Each number is 128 + 24 x the weight over its row's rms, rounded and kept within 0 to 255. Layers, rows and columns count from 0. Numbers have three digits each. The size before them is the row's rms in percent of the matrix's.

# up: layer 3 MLP up, 1024x256, rms 0.104, rows 711-890, columns 224-255
# down: layer 3 MLP down (transposed), 1024x256, rms 0.101, rows 711-890, columns 224-255
up711 099:122110162162107125140143144083131113147115173063126116152084076165124153132122132115138083115136
down711 094:139098149147122134073113086141132103118162111149125134114115154146129179154081095147126103152126
up712 105:153150158162133122132175101113133102146090126128077105116144123135117117192176102158137113121144
down712 113:147078137104162085143130132092122150143113155108105130117146106073085081122126144135159105115167
up713 099:180142122100156124106172161118178154131181150129144129113118087138157100121114121165132083161129
down713 098:127097169180145105139129171151143134115106124152150109115128108098107156134126154125116142162132
up714 115:110167134137095129143060121169121136142141147137135117150131153168146135137122133129147139118140
down714 106:121127181108122124132100170146113099116154137189116136182134162159130137139089144119150121126184
up715 110:084142155054100116144142159176198110123115115128179100161138132106124142145169110139089109106105
down715 104:080181127079121109130103150142122101161144098112179130138128131114137146148109116160094123109135
up716 102:157120157129139140129140091138120125125118159128159142126085102141106134136121115149139114151128
down716 099:131108092140102139139140156163137124100130129143123085120082146137151094109123117114114154204154
up717 101:120135141151172095137124088084142150155159113122129148122123106116118144141132138155096130168100
down717 095:138139126124112088136156135157123122118114114106090112124168122149096131154084181134144161100146
up718 090:140128134134100130131140110105090140122079131139125155148155124123173134102158101122138125082088
down718 094:077125142087120169149130100096142106108119120108119138128124152093117121125111143099114090133122
up719 102:127112109120132121119079115133168115117086132104115129176135139120119154157144117153140127128162
down719 105:113174074107128125117128157133101142071140135099147082105111151160121120104103123120144131153103
up720 097:157174132145123116124161113144106111139093159149157095141167166139168085135154128146092137166150
down720 095:136122108129101123117130151073148137100126185116116114130165124098087114135137091088139161121171
up721 097:143152134096152136152137135112140144139105111132109129149138149143111121141083137145194128112132
down721 098:151162099147129147139141133106131096115101139098120080125132139170093141103120125078136108109146
up722 105:123098089085159111166125064137136104146137088082103132135081158130123158145123086146122156130133
down722 102:179166129146136147131103118148140132114119174118151141076094130165179141107161122140162170141107
up723 090:141097129121108091120128149112127123125119166164156130102099102144158095110098118121142124149142
down723 103:110127129164109115118073146134071117134139119144123113145147132120101160160129082164101099130158
up724 102:132137148121134125159137169135077139178114103174142102142163100155177155124128108120119128117083
down724 095:105148103143122109071157140136132127114109134147114147120120126152100136135158146166116136138116
up725 093:173090170157093163101128129137122119148122154116137098111120123158167102149155115090136119136163
down725 094:092090156134191138115144122130119110131137101145076179161171149100063112109112120082126165128158
up726 101:145185148125155126108116127133068108162124124147139121132084155119147095124126136116188166133148
down726 099:144125116090118092140162153107096085130169130088133113135158158141074111158158141132128150095137
up727 107:105130127137140119135129133140168131098122090106141112133097140113125140146112123116157107114152
down727 103:138098094158177118088124116101147137142091134105146092121113091144158150132080122133151106095146
up728 100:141165138146152135145142140182129133095139109126131132125132148103213110076131091136125121135099
down728 102:127151114145162142088130149127104142142122118118146107100118110129126098147111091091163123091159
up729 100:160147103155117137132124157102135154180159129136112093107123102115110062143159107116121118126143
down729 093:108145126134149124125179112119150122143107126138147120134148098147132182127103109138179135142146
up730 105:076119164123141178134175177145143138126157177133124103105137123082105150119143107165128136170148
down730 105:097134136148151100111140160107128149118107119126116110112119113114123181159093178100154161143137
up731 095:161108104123089112137154165126170141149116166182143111101126125114129160110121144140100171125106
down731 098:167123108156150108099142173105153114136168137140126110098132092129115110122135142128123153117093
up732 094:144140149128148131126163155155130087106094124144136168157168128145067116138130184178147138101130
down732 093:136149097110110130105138124145139115151139182199128151135149124123161164125097142100159097119171
up733 095:121126115112111168104143102111142102156121164114128165124153130125088096111086140086079119123150
down733 097:150172094151137165109157113139174142123158124143143140115103140156159119115155140134146152118118
up734 103:076121130094097150117101109121142117151128136092128068144150112178155130159120136125087113135109
down734 105:114111131182140136142070153133127097105142125142154145132115094122082131137128118095169113160134
up735 097:114143116096142126098134116072106120140162138131085107133117130110068130122054091155125111103146
down735 099:098120121138177112069115087123114160122123112107139136141120138148147085120100139088124153135123
up736 097:153119158129124153128177162143092107128153126145175126183110119115161145096126151129085126120115
down736 096:084158087187107123129116141137067124165127146152133142117182157131157105084101155077127105136119
up737 100:136155112107133114073145124132145132152144105113102093167140124153138155111150132113143121124131
down737 101:146130131136103110151138125130154142143124182109082151115130131108114151116125142121095119126197
up738 103:130139127130134168146132142111141098138136162106146189114086110115090145105132112140129125102166
down738 102:103152137111111159128126156149132161117125153088128127117121146135129079137139127100138185107140
up739 101:132150142094089150114099148116122112110111131170130128128097087093173105179106098130130103149116
down739 098:154131121159117136106137135130104120108113103137177164125113130071135105146079116139164076146106
up740 099:143121144150114134100148121122089094098136121129172108122129102132129110150132139160141095142148
down740 099:103127143139113111125141138115130152114151096108148101104122125121190136137079132121108151124120
up741 098:192141154157152129099097131129091118151115109119121134133155098121123117134133121162125168121147
down741 098:156125113136133102120159127081156136128102128104146081120117123084145142118106116093123079143137
up742 094:121144122143097094140127112126094124092160119094102109143114122108100111121152103168107149095148
down742 097:130134117183098136101132103111163146115107101101116125095124169135066085098120140181128138104123
up743 101:133120108143123111155112124139149116096105146128116134104157137109097118166120105131098119111128
down743 099:128118128114107142132114142111096125112151147151155121134102103145177133092104130172138094117101
up744 109:128128131115123113117104139144118095148074092107186091136103130151098139140131133126142158143123
down744 105:186122117160164121157090119135126169137055116094131131109126134132146095132161125115139144113093
up745 097:117097168117112090121160146116129106128174144118144122158131110170125135177172125114129105136152
down745 096:138148125168152112144160162134101129109130156126156132132124161132094159152143106121126096102099
up746 102:146147134177163110114137126118171104158092091142152135093092205147130109179120167112146133122114
down746 099:169112125134151100107149146125118126123097097128134129136114167143137095143166127123105081083128
up747 105:141127073110143125150145114165130099120173082122124146172173091108153117108157124114114143158164
down747 100:150120110133135104117109143177138145087117136126121177143105124123123152108156141117124168172153
up748 102:151147127083123163084169122155149078128173144092103098133078114105127097161108094116146100130129
down748 100:168124119149148121137143146118147139141125135163113146090158103111160147096145083152132127134099
up749 099:134110096082148126168130098120124104149093153100125130127100145121122110165145149136131139124193
down749 099:139171100122126108059129093131112112124115166156144106108108118129108082114142111097137131100097
up750 101:129168150116155135112138148125110072102132137123102126152107130162140138088095139150128126173137
down750 098:129091137131128127122141126117124112125150116103115146152085120108127164147149178128135169094108
up751 100:135133091124156121129121160111118105122089108135134176125111123124097154122120118096108136138105
down751 097:149120136117120125099134122131135142123121112137106037116131099091140156108157156151126165137143
up752 093:148151139112167176078097158108130152137098106105124152108127134110120176146150143153120167105159
down752 090:086134119101125097145129136099169136135081119155127116124122089182133152176156097106133139117119
up753 081:144098089171085105136135138147120099135156142165149150162104137115124112122148113139085109133167
down753 093:103138113115107104144102148156157125153129103111110097146103150107111142134093136122146119191129
up754 102:120127151123135145111149143127109152175131135106176141088087125142144078078095150157129107108138
down754 102:115137098132127107138165141138155146090084115179120177091149143131104126148118137152166116137126
up755 096:133098120138159149112135102070118124111157154116131151144150101116144117110076094139095160096148
down755 097:143101108143141143137096161092174191127174132115112151151144116144130133139127113144123125115098
up756 084:121140116164119132131115087128131145163123136126174108096107113137119150119121132181090164121143
down756 086:159106126155117095139132135108145118094111140102125116168120110119153130104109137074114153109129
up757 101:142120187120139088163125126144124113104142092120114092103081138094129118159124171119136131158130
down757 098:167152089138163119154075126153140128139129117126065164124117155123116097134132151097140122145144
up758 105:158154127140138132122120118139126132150129132184107103124112178116132124145090120118123127135157
down758 104:126121094129096102124155116129125108133104119160111092076122130098131142101141170127082132092178
up759 101:135128151126117141142117089156132148152109144110165127083152122128109076153128102121154127116129
down759 106:107135142153145110136135132106115148090130094116142120188098125118116168132112157109155141142087
up760 096:133164146171141108108151109123128104079212132103130113121125104143108142166093096131080164142135
down760 097:119152126144126124081125148114115108144146115164143118135129161113098123144094099146112129112110
up761 098:127134133110112138148149117130128124137120139125094137113125127130163109133146125152130074116137
down761 100:101149128103138132123157125165141071147140140109169163127120139131129122087126094120172089143122
up762 102:139167181139140160119103105137126187123136146125113131113156116143148150165052119171137149124102
down762 100:147127153135103146128120090109118143115135090102109119122136104110124148123145144074147129107112
up763 097:152109129111098154131126108154121127147109133121153086133146127111107160118125098093108118152147
down763 097:085128153124127123118139100147107156107148191120128179132124143096160126130123121217143111121118
up764 098:132089112103137115110131098126137119112128116099102094148165146162106140138125179115107124094121
down764 094:151150129142154142091126114109162182114177099144189190164092100118098132128134148145161174152128
up765 098:137174082094155146145092134089112138113147125135096167128106121106125098166155115124088140096149
down765 102:130158092116140139100147098098150169115118144134109148130137125147141093112162123105086122135184
up766 098:144136099142123131087128134169120102137107130154120113145127130110144154112152120120127153138113
down766 103:104103110109140103108133115165099160076098092122169143144085148124109121089121122105129166152111
up767 113:110142130165107139132043077130094159098172160120133123135142118134144162121099110092120112126178
down767 105:153101141132134123166093100120120132154125157138114147130119118147142113175092128098129121092130
up768 106:113131131130135120136147114130123127148089105143124097102156134124093150078141207148114167093168
down768 103:124158139174102104109104139138094096112107104086111110169149112168137133115104149151128088089138
up769 102:149127121125122132135169170153111145097140169085163132139084132170084135145119095100169120119134
down769 098:156117158084116133142164118130126098139161145102197070128094126111136127158133091132120134139160
up770 108:130159148159112116155127104089083113081094114091120114116148116119145092135165142171070146102106
down770 103:131137123149120130136130122109110146140112118128105167119144150121115171096144116172126117140145
up771 099:147152168142162152118113088125156129097192119125136112111162129107108160140138081122118100148137
down771 098:170124122128129129090095142101093149139171119123164103112154143109147151134111127116144133102149
up772 091:131083154125165162118083153159173150149098144178119119144131127100132125106098145120115136200150
down772 097:158142148137139137161147128111099134094090140101122155105106091113117171102114161135144150105139
up773 108:105125097108106153078149122119107184150122120101123109111130102141118109074133118109108079147091
down773 101:193149156105157092122144150145158193106091160122157135104121119134122143090113129134127147155120
up774 110:103096138145095146146142128134117140127113130133129117136119126077133125131138117075141093101088
down774 104:074103129117145089112108137100139142094115125167098118117118138139070120108153128131117153146124
up775 108:134149080134116129130113112116113122155087125076142117103155098112116099138088142148137140144134
down775 100:099130113161089153139149159105093116122137112134129148148094100136119193130105147145132103161126
up776 106:142114143115121104117167112126152119143113128140152134165089098151127078139126124130077113124132
down776 098:232139099118144101117106092129116140142151134087149117108149081170143180091129142150127135141132
up777 106:149142086114085119123126118131177105100203117084106114128098102124130144131089134149112125136121
down777 105:134124142083136138144152106142100125121124110088130115127067197111144111145105149116134156087120
up778 102:094113096074137135122113142116115141152100096141086190121147129191156093102120110157135139115114
down778 099:155127092110130167092130128088140132137127095116111132124129123130137083099125114177090154108093
up779 099:123125139103175134113082117105168134133125130157167165170179099135159150147155132140135144134120
down779 097:074196139084168132100105107090167155149096140132116110129111140126146130094155115090114154084150
up780 107:118124125116139141114111107175134112107146154142157045114114173076116155125103119094121129103124
down780 101:140185145133144113136059122148145114129137113152126129123116118149099175133152068109107114095133
up781 098:117128143143136145127127135108143149130126156114129117168115092108156131144179133129112089153156
down781 102:112109111127119088136174124166121129104102126115156115141124147093135131113162126100156134125156
up782 095:120098125126097151152153168135114103170108135100150112133116137103104161109127125163081112135103
down782 097:107125126089151109106152138120077119108151091137135065137159107150140122166110127195087049121144
up783 104:128172138190099112185154151117126100152138185156114147134098117103154095154140114115101108143151
down783 102:092149153086158100130129145117089137131132151125091098146133116113084111130138103151138159131111
up784 107:164123147098102136143150132126150135111123086138106128115149136105112150100149176135130139135152
down784 099:162127112112080154088130146130162150104132121124087185112152127115105149144150178112108151094148
up785 104:092094159115148094146101093170129157118103135149155108138158127155132164143137159122132127152117
down785 102:102082167127120171074152138127083139123113117104124122101148142151159139147089131086160157159117
up786 101:155110124112106081142097090131136133119155172137133164136131129111127127113107146147127134081134
down786 103:123147149108100096126147108120132145102129170125111134113134133122082105065145149168143141117145
up787 105:161139132104075127128158144129097098157126097143131142109121103170123149128161140126122137107157
down787 103:172130121104117150166124097133095070132113125155150176114110140138153076118136126196142175123129
up788 094:165097127108095090140115127134156142125127149120136082124133165140136113101133096067081098142111
down788 096:136118140113142134121122152129124092152145157096145152134129112139135108106130152111155140164045
up789 107:123124145126130156125101133140132146188133090094128127124124165132100169164114069120108124097139
down789 100:157130129124101116169120109164130099121134089131083095144069194124176130110124108098149163127155
up790 097:159085176122124141151104166112109124132115124180094118097097106120145125171119145142144099135145
down790 101:189103117097098092118101166146147134146125129158116130134163117137156119129153108135142106132167
up791 100:131096133086119133136149112152120168131098129088090105124180133171144087110157157150099153143146
down791 101:113097142106102129095110146170141142158054136142104156139128120103140120139156122154106109147117
up792 108:143114095146101086101072123116144116124148118088122114175125124101125130125129138109111136142123
down792 104:082137111166174108102109142125172134121122128075088125158106115125134113165132137145139109133124
up793 099:120149140162138116107141131130134104133113129130194212160184109117102152119125118119154165170149
down793 100:170107135093098062127075136138101094128138119109120119116128084135089094072119083121121142146154
up794 100:149082105128106100097125131131134096131151124119084089145131127101159098154095132162082129136104
down794 100:171089153141087125116128111098116155101189135114080095092118136162132147145103141129103151114113
up795 097:096111172086109146122135171136136094148129102143117144148169141121096137128089124107144123136142
down795 100:139146129161099123155100154171131142103127175147090111150165177116087151130089134133152135129128
up796 108:128140111121095159119117116115126104112119110149138118182134132167156113130099121138100119126150
down796 105:136129124146115138125111171087129134106129136152146137138186101143165108116142125127108129110156
up797 100:119100119140076097174155112101094102139129153140104133129144069122109147145088106133186126115131
down797 100:117127117137118079111120129113183132120104089174118178128119134133134110118150175136127160122151
up798 102:153121085103113134123171096137106137141153095146135172138110097122162112085108152141151131095183
down798 103:117145154150128125095164128137095100117162088123134113112105111123117089103132154171094146134141
up799 092:156135114102153102094104146128153110090138106125128100122150136108105133134122132129109133149154
down799 100:144169142149113079101166143119123119109127155112126128125121084143151098080150120130129143139117
up800 094:131134135163119129087169096117115131144123161157167126138129088116123177097103126126105098113119
down800 101:110132150094177105157142121099153108101127144115132111166120143138099108173060116124171136095150
up801 096:123083108096130163098129125152153116131115138109117147073135122114113094091090126114104157140131
down801 096:110137132118119083124103145124155171120129172127126121114148139115146139123082147190111106119120
up802 092:093137148083147118128102111135115138167144100115142164151118089182103121173070131124127156151143
down802 097:085105106120170104123078105119129148139111142121143103154144115111101125109143157113156164126152
up803 099:149126129138153112138113133090155092122105167131088153112148119154171109106108128165117165116141
down803 098:129139136152163110083138145103134110151112110126118118101098120125077132121123078117162169145113
up804 098:137115115165088188098140150142108111125156136089162162134097120127147110146129128143092168118151
down804 104:127095197135136129119178114115129112084165102132128157073124152127140108135137148141149111151164
up805 103:125148087076129169154136137123172132122102109140114142134104126116117104129151122114130125113120
down805 103:136152104125135129096100147096144129096117111155107149138076179059116145133169150174154139128113
up806 098:156134129114099131149143083084108101143136167157124124087171153131116100123128174159132140137110
down806 098:117124103106167109144134136131088127147134163125131155122115135151090127112129139129080131130141
up807 105:124112122161121115135091095142111083104085170111106129159161145117123128108081100134112135123130
down807 103:136124101155139123125149085156112112157134125161117131106123115127151192136155154129125138158120
up808 099:072067117116121098147124193135163127122148129144115143094077128134104134171133117167099165174119
down808 100:129144068118154121148127141116152141087146094129133106071097110177120108142130136153126141151135
up809 097:151137141147126151129183131170101151113102119149183111134102119095095128148113143121072119140180
down809 098:084127125119143126133160174122129162139163134169128097124104108138151139164156138158169099146089
up810 093:107125148097099129099106134135131106117106127174145104092137150137148101149130096153096118173109
down810 092:170129128143123138136140103110104129109113098122139118119119132134135147116110147106142127155126
up811 098:114113122164127147151097094125120107133136148146141155105079143083121097141166157145121141147118
down811 097:115139175142123139127114139147183144143115126150160158119093156154119135098146129142187120132105
up812 104:093112141102103139118113152141157135127144137139113148148107108174126074142093182116113130099115
down812 102:143106125112068120140103163103131097161121143126129152132110137131143129121126135127104161143095
up813 099:124093156145147099129114135094133124106124132134090137164181101080115124107107078139127142156119
down813 100:156115157094206110192139117154129118127110108109153161130101114118163135086115089119154114148132
up814 093:141148089148116153140118108143115116147114171120150119143160150167136154126119128126138153154153
down814 099:143116127175120145132143099137131141135109147115131144132134127087132152126148127115056135128083
up815 108:113101127091113148141128115136130137122099124076123092116145111136114067106159116134173135115132
down815 101:092170171159126138115109104084126139129136054160093131151143127118121135161188109123088093097144
up816 108:128140145129138133123153158106114137159147137092160157126128123165122148155106144143083131174135
down816 103:169117078132139133100092129120144169114107132098190127125105117138078164146155119139159167141117
up817 099:129131112126155101131157163139139139168096137144124116122181161156147132165140154107136148137110
down817 093:121165137145124119093122090114136098121098092088157101124137108125101128130095121096143120118138
up818 101:139151106193135153081103076159109149153143147128115123103138133113151084105132102120085155100123
down818 097:105087131134114139166142152134124119110151139106116093131098129116140113133088136128166112124112
up819 105:145123092098113171092095137129132131127141126144141091144118128101135110142128137125113149129100
down819 099:138092100139144189120130138125155125138131120133091118115101142091128158133161112090107133133124
up820 097:065096130138127136103131109115171114127152145075136109128140088130131141126137132146079149099164
down820 099:117094158134134144136123097119123102148134167124116081152135154125055146157108137114071161150121
up821 090:122115135157123154142105141156119143134152152122149134101156122133156106094137120151143122155145
down821 095:123103097129154123146143131105143106161100105134147121135125107106157160113097111137139118124112
up822 102:102095101179173163102133124120146142098096123144159112132150116143075140157121107153122080123102
down822 102:173147113110174138131102084130123145142137047103158124138090146137103127134081125151120107143150
up823 099:100152135131097114112141125102138176131124085095092122134117087139090121096112130128129105114175
down823 104:126102136130157162147126170137132123099101142100068135118158116130118153130103137128088087114126
up824 097:123074149167141144155110066124096131129166090082110117112104080138136113171142171080138147099152
down824 100:050090119109163137090088110093151143115150107099163100158162106108141124103084124142151115102136
up825 095:143182117111134122102105161159146137124126170124169120155115078154118141117139145130128091126131
down825 097:137147105103107143166148147124145127168125117141109152137096113081139136115143084108150115112112
up826 098:133135173138147116131109143093114143118133077122103157133123115133103134108135112211130112149130
down826 094:094151114114114123112098139120101103101129127120167115142170102138116113100143142103167116116096
up827 110:116161145149164130127123123135109123130146173157073087133139107104103119177142082083116123161151
down827 108:128137126103150157114113161157175130145078109119155142081143123140098137108102119136203146129149
up828 099:100118086173147147092102102107156128115108159143144149170098106120156109158136156100111107085113
down828 102:116150138157122095139116115181124136125136105143166121142161103101101101143130112102130109145126
up829 104:088107134088117144158118116122107101164098141173163130097138123168116119133095135166113142134127
down829 101:134123148144131101104109113100140128141145125112139124116128093140115094119099104135109117153092
up830 110:152090091115136106121093128132138091121110108111114091131095128133114108165124164124141057111150
down830 104:203135150117146139128105122118125151130129149128134134083102118110114107192157171088127108100136
up831 104:087094112131116128094117135166119128152117085106081117164116130140174152119129142109148120139163
down831 104:096132133137129097108155121143123165092130094114137111125110152163092160130121124114131117131158
up832 095:142145161102146148164108112090127146113153145148095123127156120104153175120120151114145100108100
down832 103:126086172149099116131125122093098098103171097150100137107131100117089084133110101141107155136143
up833 097:112109087144126151125193133131091121144137124146177092149092148130157150117093168140086151128117
down833 101:088126128176120154142080169113118127135101122149156138149145148104097142073122160154108123147141
up834 107:139136093107149122143113105118111123151121108129090116159098097100115098140172115143153139171127
down834 099:150159132125111177104124120120096156122117122107113133113051157122143136150117166125143118143110
up835 087:152167114152159089181098132116086122151097090101144151157123183127128110116121170131122132117084
down835 096:125157100134081068141122121143146178085118119133160120106127112152137118099152132153149123112111
up836 097:115135115128111106130178145163173127100120110057095143138118115121109112107113154098123128138131
down836 095:107139150146110107161168138157106146129165112134154123144100110091129105139163155146116154120132
up837 107:132107112127123123131114150111153113154155129207084151138117133144117104133112187163116123160114
down837 103:149182101146117074106124156126136134095151091171142128173108158124171117125101134143161128182108
up838 108:157131150161096142124145138132116149119134147172172171151144131137141144090142133135159101108127
down838 105:119173077077089078121147142110095138108162154101149153156101128151157119145142092119114095101142
up839 108:134142121094153124146166081103128139171133130101122141168127104132138135140161164123098097097141
down839 105:116206143128141082107165134118178150159121120095155110132148147137149171116140128126133099168135
up840 097:105124141138106190109102120126135132106146139094145138122137126083138113145133109144108114163148
down840 105:143135158136126141157083125089122181170102163126095090142153101126137156111159166126121123110153
up841 092:109144099101162162134109114140146061130139146143086148123169081153148118183127151147143137124150
down841 098:127102164121134176114148122164124103116107143123114159103156120136126125114136146105121181185090
up842 099:144132147122101122105109136139124142170129087148126152112159111158130082133117116131151103155107
down842 093:111125165129103129130173142101163123128115104212146143157124132142113137140179165131138140127137
up843 096:112100197117162128166168119135133127134121117165165165119114135169118120131139087123134151107138
down843 096:119115129122084202158139148131104111166102175120178141119134120134123171103141061128089151154120
up844 093:139135131112134142094152122144123142124088143162136092167083129133114148121112127124159145140153
down844 100:117174098135183137120164129115108141123137085118137131135151175132103112097127193098108129101094
up845 093:103117100133060112133157152162077150133104169109132103167156130096151127118147146146132086144144
down845 096:127131196131105094136176098112136163131118128117072100122177139145140103130144159103141157142131
up846 099:165119091136141154155084087142089137138104127150093117127138114115131159139105136126170161085139
down846 095:129078116104155125130158149115116110132154130171122130163160115092118107110120135088154169138138
up847 100:132123144159136126177122118110140113105103141141133162176141110111154111135132125102129126129124
down847 097:126124125191123144129074172156128165121139115160138065164156134126079104152120097125135097124129
up848 105:121114078115106114153125127097125178129143130092164147131137166127095125137094119168143167129087
down848 102:122171117109139115147127115135152129090151146154080133149106129135120119130121116167135086130159
up849 107:115132109085129151162130124180143143143110097113128103108117108123126150146125150199106117168183
down849 104:160113169101128155103115152134093143159087090098124118135138112126130153149119138188125098160068
up850 100:144096128134127118166119121113133146115125078170126143151143140127118130120121107163102094115122
down850 098:122145104125112156111133099066088112159136144087164163123125124116118147137096120154121122149122
up851 105:144115160153116143142106097153107139102102096105127163128133121136090128110085168126121166162080
down851 103:192135159108103139152057082075124150112145106104153110098166119111123122128147138167124125144101
up852 102:123131107105118123129063110138105071142165101105152116123128140148114076140130144148169131119160
down852 099:190090050143151127149096144125068136137108074144151123152164173072148114151154135125118084123147
up853 107:118122103118166151143129093138134113130137139177071115122117113150092151095111114138143090108120
down853 103:137149109140076090161145151138139093156130110103103131120119131153100107089160150111122096106106
up854 087:144187113114133133156112119129124148186156100109127119132126120145148080121149089146119149120095
down854 091:108152110163139138152117090144117134113177142110168160135136143129080141107169123131088138122109
up855 093:116121129121147110165116131141127152165129125094129147132152131182153137123134097128099127125146
down855 099:104129155154143134131145101120105121119170125138072121156131124143092117141120114108139150103154
up856 090:107136080154112139124135090163161097145088166095139131140166143123161138137178115101115114152115
down856 093:128092143115123147125139150172117117156123086143120111128151130069111111096091120102099136160121
up857 109:160166123164095153134108121175082143117125100134145113124149112123124106171112168119149134165113
down857 107:152170126151109120097132147149122102128129121081130141106116121092111162171149150175146118186135
up858 095:141107129090115150145129179129181111117086115119187153139137128176127174164132124119192141142101
down858 096:160125084113134098129110149147151127137132128124122095122195111109106098113108116091124123193116
up859 097:178126157092130143110084131142119187156132143127112142196146155111142143123098095088189129139146
down859 097:156135062124149114145106154123115114164137115139165099127141113198149120105121135130165138144132
up860 097:109090108101121128171132114120144131117095154160145183098131091118153113131086097157122114115140
down860 095:117166131123120115139122159112118095083091147078151149139108110152131138097168117132131154104128
up861 103:135164141167150074138149085147101121152124118133147142106131150121105128105153138117160170165148
down861 101:087145126108142159111140117112095121118142125124118096171170127125166102127118146147124163095155
up862 100:152132143149153105120155098135114136150164139153101106119130126144115113142098146106136149132165
down862 100:172134143157168167127136149102145169140126115125147132128141150115114104178129077132134134099143
up863 097:090131113121139171154177168138137157133133139164131125140129127145156137101136099196130090130144
down863 098:140063140110128136127154121122137098167151124125155121159106099130090131128155171126131158155112
up864 096:128128150150092119188120153139108099129113157125151166139141175131154175121125143123126159133135
down864 101:115135125189112130081113156089089090108122128123127137138095137148061110133178102106144110118143
up865 095:106103124112101167109096125189153137168129170110149109148097153175110132137115137099185126114096
down865 103:157110148157084144100141173148119185130162134113127136158117113122154158106158140121090095128129
up866 097:131123114112160107135123150108117110071145117137155147111132120090117141157147116130103143122137
down866 095:150113185138078167082182156145138163116125132123141110139129115111122128112134084150146116118142
up867 093:153130152163154131090150159147122098120150107115144139127130139121107142090148102114111140130105
down867 101:103107133126090091117089125132137090146097096155173152171119139156161118101100164139177109135149
up868 106:145144116165132134099116122097083170150114106079108092146102120096100120122084096143135140146111
down868 102:099100121146078114068111135129130164158125115113129121131125145128120133155075167150136138144125
up869 098:121208140138143169122132142155144140197109160116161131135130104133128108118178134110154130140137
down869 096:164126138102174130124133128104101141138093139163170147134142146116088128159088148135106155136132
up870 095:151123123123132166099109136112144123128169115129106095100111148151130175170091123154100120112116
down870 102:163076106118124131115106117112099121107129143116140143126160083127144161102134115127075117119144
up871 097:135168116102101149147124132158156138141153127097157134132128080087136105126149156161126105131093
down871 097:134119135101078137136103128100140169119142109117134111102154137097101106102143148150100121131109
up872 104:120128145084138091150151104143130138129156181124139138086143132142145134124143101172117121138131
down872 096:088058143132090116069123140158114164105123132140134125125125140166130103176140173132174094113154
up873 098:125110147132102157101083143121124140091073162155119101144091110102087097078168121144106118172144
down873 096:150137122139110117098115097081142132121131115086141135131115115128109125118145113122146125111114
up874 097:156140119151145129153108131166086131154134095128136143126106169100157135143133130179121135120144
down874 096:137095130117148111206109083116137158155150137127126109108109121109094098145130136126110130148154
up875 100:126126107158150128128085118129132090146081144089146154160131152123132163128097151118087111167110
down875 098:160116125135160168104147161126133134120121132096136167135138139151103119129122125116156140135160
up876 099:121081151164154074097143143127091097138143144117135073135072106110113184116112155166104164078135
down876 103:170117120160180126089188117135117125120129134084168119124115138136141118131140119108143138149080
up877 094:163128138118096186087172069123159118129113113145137137169150130108099146134162132106134132161132
down877 093:122102150167127155102141138086155096115134137111139122143116089107086109150153131125126127118117
up878 094:124133138128122111196094120127139105144137107159135165092138138107121163135159119087100112096130
down878 097:110139106131115124129135131148146128128124105134089115144123164132119171115105113148134113113140
up879 107:159108144101139161102124147074110112164170127135120136165115126180076136147119144169167122077127
down879 107:141127134123159106103167106083162122090126097179145164147093138167135144128144124110113140146155
up880 096:103064135115123122107169126134102111138127123167116128136151145142122118132117108096163163123135
down880 110:103122111076107150120108123157131139170139138130106114148153188136105088134107100123158155107136
up881 089:104160120113128133110091139135128152128171088128121100142143069106120123144134142166152120127134
down881 106:108145092133138138096128128118115107124132123118124120082106103138120084111157113122105125144107
up882 095:137138147133160079130146156129112161129180133112152154108085131121128111165167137148110076176150
down882 090:173161142102119088120147135084106163193100160089160174141176105158119146118099138114131115145136
up883 089:127082120181155142137146130106088127108122114098128109143083104113153122086152126121126135150089
down883 097:139069128159146144144090162109094083126116176100109154108151120138108095126113133168146137099174
up884 104:183126117136109141124181099150112126111116131103151103130104098088115116083122111163122136123130
down884 100:116098116157095097160170116126136064139153085131141056122124163159096126118079101136089150091126
up885 095:139143079099146138102089104116139117142110159155133152162116069137139160135147130121144130111146
down885 098:105124162119116113155146096100125167122124159123109114137150099103126165093086069123117114130145
up886 105:122115111120111111083096098135163166128121113091147166086138146132134173096113112174127111104109
down886 101:136118121126104119146099155135146163108167138143138125186140125166107119129112115112141128109116
up887 104:131103171092108164120093107167121112116137160115099108156194159088147128115077079107101152069146
down887 102:176144114135107150092095139136157132126107120132120107114141132128119088122154148152162126138160
up888 106:133122119098131102150127131158122093118138173128109140116158104124150138152116095149106134133157
down888 100:107113128124128104126143130146093103121165120153130154106089131109092107158128112122111138121119
up889 092:118123110147137097134184115102148144159139133124114129142114102179123128113134125069114106083127
down889 090:131162136092148146108106134154111146110180125126117114135147098133162084122063130178084145123147
up890 100:119125129133136166160151115099113102081070136124127151131158151134101172144104083095136108093146
down890 096:150190135127143112087108135109101111086119156147132097148120156100079114162089123108152146134136